Weights of a small GPT-style language model, trained from scratch on English Wikipedia.
Size: width 128, 4 heads of 32, MLP 512 SwiGLU, vocabulary 1263, 4.7M parameters.
Training: a variant of Adam for these matrices, 209M tokens.
Each number is 500 + 40 x the weight over its row's rms, rounded and kept within 0 to 999. Layers, rows and columns count from 0. Numbers have three digits each. The size before them is the row's rms in percent of the matrix's.

# layer 6 MLP gate, 512x128, rms 0.0905, rows 106-122, columns 0-127
098:473493482601539488527570538460453563512473537573455427475504521563455458513490499487551481487452571460553496446480507527470542510484492474532442474482538460547485488573507476512521454511468545560470493474515418537502385558477543461516519504472579446548503514519494521500493457492558536453559522507564494525534578424530495544482491514474470523458550475479487536478463453545565477478427
099:475478447478563533497491515482518508469504442494510529564468508483474436554526529514555509512592496588503476445456471540523512500487505509511431510494493468527537504542530498431529521514420556512517495497548559563393511491555436464473455507462498524471458420449533545440445533478496443512462532532452567510490554521576454432503509518556537521511540524520525470552506417578548527543534
101:541513570538379484536468557447553520495469462465468506511578493488525463447550483513537535531520499535429539503443424438444570471521502498493499478418449481483484485459531469519544481509527451455502566450532493492512413499570590492512530530542560463536503473513519538556474464503432522499550442555537469512480502478482484520480473480489471487535433465421478446477441480453541462488483
092:424502525529471532465512553534434541508416558454460479466559470456472509456523499462516510409487445521564557517503466506525480465516555416468440524536568513427478465433503428581440572567463464518524470462518564474448495528496504468479535561518470476462508553539465522557526508462534495508506481470491537521528475556532544492499500465520475554412490462514509518456532481475561462456544
078:534480424475453494487501489445503465539506464477496462484522435464472493483521482541451515557539512483478528502510571522496489527504507593508464516482488520503524583489557515490495459489492445452389485493575482539556395543513470534458484575471513528486504545409471517470509549484476477506460425483498528480471588510478465477589488501485550515478470442503547519460538514595465544550399
108:502514474594501552530484478452520553516523591521487499492512540475513456491507539565483492534540509550494441444480471530449515458494483614506484493526527630529494560553495464543441562500589516516486514482524479462463511518455530581547467516505490499465552545499458456468502562457575556564446518488580481504485486595499517487555499494493518434478475491482521567496471527474499447463496
097:531481545460597508557530485453471485450544521460527485513449464481447484512543429474501512430570533465497437461437522494510496565515471580509493502471504536602498484483470491474445469494506482501511595461520569475505494547530541402524503494533549469497531458509500478491529510512430562442534516515519422427559434523530430498455549557539522480504488461521506490497443492481583522475550
097:532511509572460512485500494470550558483527532524481489550527521459459469416500521491451440492567571540574466472492454521435559533484412583474534547514456537434525536464506464480450540499559533545468516476532457517443459496437558547518519502507554528478549576481489398523516521512564542491545501467553483528490502521509455434473520528503543508495521430446473478485480466506560445446446
096:554508502524505516517533514502511432550536492520560535501461497501608496483430406595545498558531521568455475386514509499504464501505553511446516533519494502551540535513507433548470410506571460559523516473532461529481504528495507475524533535488542527458507472558565495475467550503482461515466453581504464512461468474517586507491424549475482532500524477428491578470550501540464471498515
102:501521543539468541532450514531458518433474479471507529474618549459472499456480540463454447508543492411561484465552471526480480506527483519521480523489502483508562522463487485516474551468494468574479487487504477531530455509493517440475483492458549500501442436505451542535452532516468542529527454459572482455547493436516476437481454513593546468578584417556525449480534521418550470553502
104:530527538505557490569492505484458467493466528462474474536469501472449576540457516473522513569512561514481491505489453565455513500469503465527506528565563567409487568546506499556490484531471556508507476423504495473447434470489546499520479520487591460536411488496388551517507480508548498427432517494535428447588539491517518513507445491476458471515463525447450536461453533493486436525495
104:486455512504554497541510519533476558486512507533485541482466388492594482478496489521494489501506506496501527450538477476496424451458532546472524559464440633542525475444540555491475575544486505539555507483562518493458539491451488578538466557508517449467508468507452525484489479462505535517447521504522482481501529570520576525558488522588436521407572511499534505458570444521484500533487
108:533461549534497477569443442497505499504439492584519479499501451535536573415524462568447493421546476512533479533456500476479498453462537493513527479442485434531521547490503544491499494483533522522564522435526533462550490606504536476471463583570452487524493492502484518557494540484548525540511520467503532438535539525575507456499519459454495506526574506524472528579554440535593456475519
096:460500487465481560494510519532496551487425473511434497521518531476495494512487551559492472527594487524501395567505416498501543495499554455583457503431517502544414500539508532382482487500505580502492465461498533461462534552451490507491550447582467531507522454469480504605530539479473503496512480525473488504497491570545489499515452493456489481501513521533480471585439434509537497428537
099:512537479494517473502516501448439518454513546515535482470511465533531507532511485513516511541542545534426497444482538413498554535419536488580521511497431535506508496564497486509551515518486487553514581472534482482496472477451494496567438608493469438566529527522467550399457531565487509624463500446556479463495460518491492455496447530506517534580458515437526524482563493515476448519524
111:560503556469477461471585500464497508489544445521528531480509449467467489501549555501556516563545484415498437527448503478476417447453541558431461503509563514506476431477472515456479444503498497514461550450539591529511495499461545517465434525498464551464554525523490456487498514476548561472600557495514507412510495522480544454489511462547505438463519450423458506562530487516532548479473
107:494455526537532521451516469513530451409425575504520544498453506507503501550477516517505467477467452568515462512458514538482489502511521438468545522431445457537477454516469506562533538575504465538508410530482484491588546510504513531506431493427485479500436494598497479532516520492398506510510555543494501455533491437508556509479544541490438574481479520449446494551415478508452446469536
# layer 6 MLP up, 512x128, rms 0.0748, rows 106-122, columns 0-127
100:489501494565479502499465507463518505457486497447474512489527549539600573499429490487493473564495536560498482506475441540510498472458520473475484493520503491513544459561555550471468515480506512454481486493507428486506506458458463594424465476457457488569463451513451536473472407533493473486501507466443439442488506471431523517437569490446446526631525493470486512433491584509572479522525
102:455510453429542565512480487467572583455522444508521406496510547410474496450582455473490489450496493519482505520544521472564471520537555492438520507484479578526512522449503453419477495525568551519521460500471523494445511480488494516527454452392456497486457514465476517559539488509458477499515493473513482493459479499492528546432579518529620482453482526503452459460523562547486482478511
095:548562483528476530528514501524456471483510456472580518495521546519447464456518527558461552502492536475474480521482496457513499513526543493499447549420568514530498409468478441574552512523573495393505513476471554564504466523537485506529542452482595445507500535420496439503519536487545455476525486418563532531560464474477472485453541433434506450466510528521488478481519588514521537468542
100:501493506441457490476514467534502398491491540526523413510491473458597515507454485600487494464454514482441546477491472505508549491502452550454525577471458489517541479537548505535561509410522525498458494481512448448485537549519484464458529536492540578510514492558506475580551526534493449379477489464416454453516532509497477516552486468495504597496492478481556479491528573547516500495480
086:500440456482468529499471535468487481579527489503499424418497504542529517480478503425441412486546568522414526431458523581483490512526512578495547550531574440508432489472510495432492468455533508467500472470479490495505448550476530585455543527532458466476535555488512488522546427508489524444534500410475494549462491537423435508428508456540525475518488489520487516471476507510467431491502
101:535437527506547527552501569446463454494503453488476405518489487524464556511549459535534545518499520566488562550534438493532496458423483505560451512494572430554535483579414503492536458467475479502498511532514489483506489518441484524472505529558436432481521443523438564627470474480516519490425501455470540552496525511482537502477532499559499533480541451445499518528523520416528508499511
099:479474481473475461557480539508464460497594561508440498520474543534621481492496580491437460541495395455505557470477497481521527494494443497521557502506486551504536507454517606519498553459494529626547463496485443506520517463503537503520491504515529422543537520534432505515482484526594510461525470514570523437473516542463516480487485504561485519470527549476521461526495446454492487439465
096:516433536477492538481473518533478380532522501454506526564507483579543535458562496489482502437598451507550506534554451471479499525543484471515507414494405553583481447529502460526473475483513455574518564511524520487430517507538532514500451450504513500509521480514485553545500537424523462479561426496462543478506493528489454510490536534513494537546526522497477412461476482419493465561443
100:519414480505537517483462504474517547477538445526486457474522430452471539453463526552569443440534528571508497544516583554519498575483513462515511487513541547499497554502493412548545540530479445480518523516566569436438483444483453419462516486557485559497474480470511483525491577452425485530500507523418512436518480496479498514452531492503466554385511465471494495492523506478542515465450
102:557484502453544485478541542520596483487507465558426518464440516543456553558493437467455513482466487561573561412505479466482575471480508486563484548531432469440498532470554467425480500491454452522527506508526489569476475590518490522511486530547557516516452555483473454531534548460499455526537527541466462490481493490555533499515513482476478538530483514490519499468512517538626465415522
105:498544531482469489478491422425468488529488488458470532519455441448453494488480483499552530517515538538483492489444484494436430479535493575511540479513525440519452492479500512534462445555539451565554501533533487437510529505470442459471514461449475451495484484509474416508535429480448516468503548435505542532570454460494488476529530573465511541492627537446467415546493537464470510572433
108:518536441451456455487567496472517474476471517568501476501523504469482483474477474480549452487507588441529439530566460466548462459500472481598427530515486463464410467476422479488540583528441506551443496482435509509521434464434471451526471485511490520463523607460430460491510527452564506513471507478592480517445559504504472485548465476496447490486527509449452476502523512488465483466463
103:561473464478491520465561477496485479454514547504510514560504516451434534458447542408524451504537501492440582475443506530465529535489518526494476556455506529477442572478526434475475523510441478534453479520495502486538464482511472443455511462458503462470510527588527451498546428522537530506541516521504510532422453534463496446547496467526487453585468539451568555502577402519530474583515
097:418451445554557524445528501407461569517436546496504452462593467451523505566507528501556522523481484478529566527528552548509514485452544486438474460467546484499462469452479486520511434453418448542489548471435501490526499546443567517504565503516543496462473471481475488584447459539513509529502502505484551492436488474474504521517482537503484538526495561466471527528537405506559452466551
099:521479432490578447564483452472497496509524542437489510507457491460484513522460473575564529457485528494469463525524412529529513541527532469521503470493504535540505424509476499536493513504449472528568487497483567473497542451502428475483513538499499504425487378428498462514450528538551444470462545478576463550522454547498464563459493486469414470409467468548461528458466468468462553492465
101:505496480507502519496547462383568523539479566522466487470505496501542514459450532422493515525490552547592480515484468447490566483471488550548468481442502485586434506502550447504479468562473522434513516503470497523504476489492492494448457537505475488523548524505513404549545394501536465459520566568495440560501510495521506479521584438455475540522516576551496547461495442484530505506562
112:488520460487419521495481500503544532564563448539516486556524498515522487477518498474490490512473531487484564503524513434526516487508535538510463462589555512444581518430521514474488443483501547402490551526527536494495476480490490538491620479557506521508504531415525504452553451545554491513486473409507516519476526554474401519510487524501550414523501543562519496475595550483508520554425
# layer 6 MLP down (transposed), 512x128, rms 0.0754, rows 106-122, columns 0-127
098:486513542511513463525549479499475459494565505522449481564555416521469468522449510427487477484551493478381475530495490482569512502504509474517455516536513463519444492501555513483444548518495403524476429457468563467501442492458527512488558508564572525512413471516499575522540499478492496559423549500479457473429572494486509468525572489529473514570458509466576482529496547525446451465506
099:487507561563464482480477458515473476490531553397544468438483521584507533539557514517527496495463493505474551464452464548497482499572499509510516542470518451423561550486453542503526533544481429439439536527498426426510530475493629438552479500477453457477527499508519502503524499553467572528492439469531525532496486462491559590476523528520465521483502473498531576499459521465432492460461
095:527483463538515482574509478539514457544519532420529516497540535490583507542482524561480475480484551467529520500477531461564565500516388556607486481479577496496439511519525519600466570455501449510425486467509558498569524473510451522503512482493480533508528515489390440497469564481529407482532550528518496447475461525534435458502515522522559513482448527491508485556477498533486491487484
101:476518542534443483518464484524574532500410468453488436515523424535435536470475497523453585549510539486486416493476449511425437546528435511550542441515484475505449513560487455583549445518507515538458500551498508520494480478520499443588526481521482500513485433515505508456531483563474469559534522489488515507400476480462523470533537538465503492561537522482503530547492454562538459571440
085:467413463473485414496405520494493503530488537443449544513504525451479470556510535486539538550504503536500502511475543539537435464541444549505443513446454508481499438476522544487538473447500435440503425601516496446554524531479521508564515513505542549463419508428486449478516436530433486514434544456425548497523560455519471454504540479504514453469444492501496467461465471529451502505541
102:520520515509511547421525479562474514531484558614447438427520521439448544502485497566565469434461468509540535543494480558531490491491500546524456503511495558461578474484503487500519556519495528524460509412483500433441538482469531482483548580533519533499509515374466475474486479483551542507528536446486502513452474455481482559517448549487455466507604451462492535506480519499532466453521
098:555517443563581449510476513502561475427502471544536530526435495539477444519485587525479537439474494450469448519582477528454521489528469517483458501513490459500489532540504488435485412461411518598477550505520457490422499482434528462486519501485478439483481492440455547461492437480514544537488500481511472528523487420545477455497528480472471499518507466471517525483496482595446579430465
096:454516453597497500409510441449486477572444542577470448504511449435504500568462552483452538431462538463525430548554544604445531490453476552547531502530450508478550524476473473515492529541506457578500507413522527465453546512499479473499467529504477487496529488487491440535506509525552538554525498467514512469575465545485425544467524524438498510490500509471469558515510547479506480538443
101:478531503507525504542435451533448472510510486525526524486577520477530574554490470526483582558445531481486504507537561463485495508527549491539551507446532460493501549512481568483409567487549557458517522532501542454591526540505508466491514509402514458441496524529537501502548502485425533468440537441538490505508507563465587441508477525546450452529586582536487552479520471444502483471532
107:542481456486450513486486534562411515500521456602441540451423525539464541593478493520535456470540507491492473407502516573593492496488564515525534436525490494498490535544449531457531547501531538512494516529520526478521511531539521539512492461542488473514458543477497462471565529524542480464550526571517467445534505503517484480408547504460603478524466490438505519433426491505477571508474
106:465398398461472580546610505517553536466487513499591537439517499449525461564517501470491486495450439539442506487547522565500489555477516511463487472445502528501500479558423526420471503490451468492501519503496503491525491495455498519513561459515519441521417561483452529469514446457512488498496506485509507547488570505417489396550493526474510478527523551468522499491477509474535576466534
109:480498487514485512458509540574431467485508579488497482503456511497501472417573491563532513484515423480553478489494489530515473517406489493477498445492503509520471514525510531488506524505439572473501506541581509541461531485506436615471522551462561510462528538492525474498378584474481576446516497445527467512513562571463454528524482581428525544441527447461512483486474479505467462504496
102:531553444549506501505520447492500587503471567527472435536471506531538600480435438481505448505531536531485520510481512491505463548543502520503514567487505403519466542497419547464536544551485480514465522448556447438490407526478508476436518511504489492527592503528534510469488498504473405504579453539545464453546505485485476441488462509494602529474561526462466551503511457461535493495527
096:543504529443440396556498451496482544477541551435485502452515507560484520531519535489530509512503507589468494465524448526557483480521446494519512491529443512527546611534489481515514514544440517474476392526525448546480493418470525432456437522438476512488528479476516467447532490466496553572500434530500529478560410478469492512554464490543532511482492483476476489445486464408492510500432
102:552453465488498529447514514491432486546527449513546559502485520559484521517511553544497480551416543494531495398536519584583494474514548577543478499458561496523443510430496503490433586510506558478560602527547521470552469487473467561522563460499477500512434528453487526474439533484436494469447462523487496488483536454492435450492454468522522473519530483554529532477474441530530510479483
103:532497453494449549448486480402475548473557555531585517518537450509598528456510550440468491499522491505545468519528479440522583535457526502539521584527480517524466497498512507533501440482502471517481499501474528531535533516493537466546528484556514502544462467444487587498460467511529535539451536446447513576520451462449524551479483468517521652471505523451460524480437456479482479543527
102:482492544523548502501532507487467467419437552460497514472496522503477497514492532513510505476507502534509434486482501540468486517497491442468514508411467470560448468580430496543481562519504453589532486502488462520484518507526492503488387518453470472498477460611479495531465535481428508508503526592511473462516460429544579484460542478477433578467504473428456501519402441511523476499583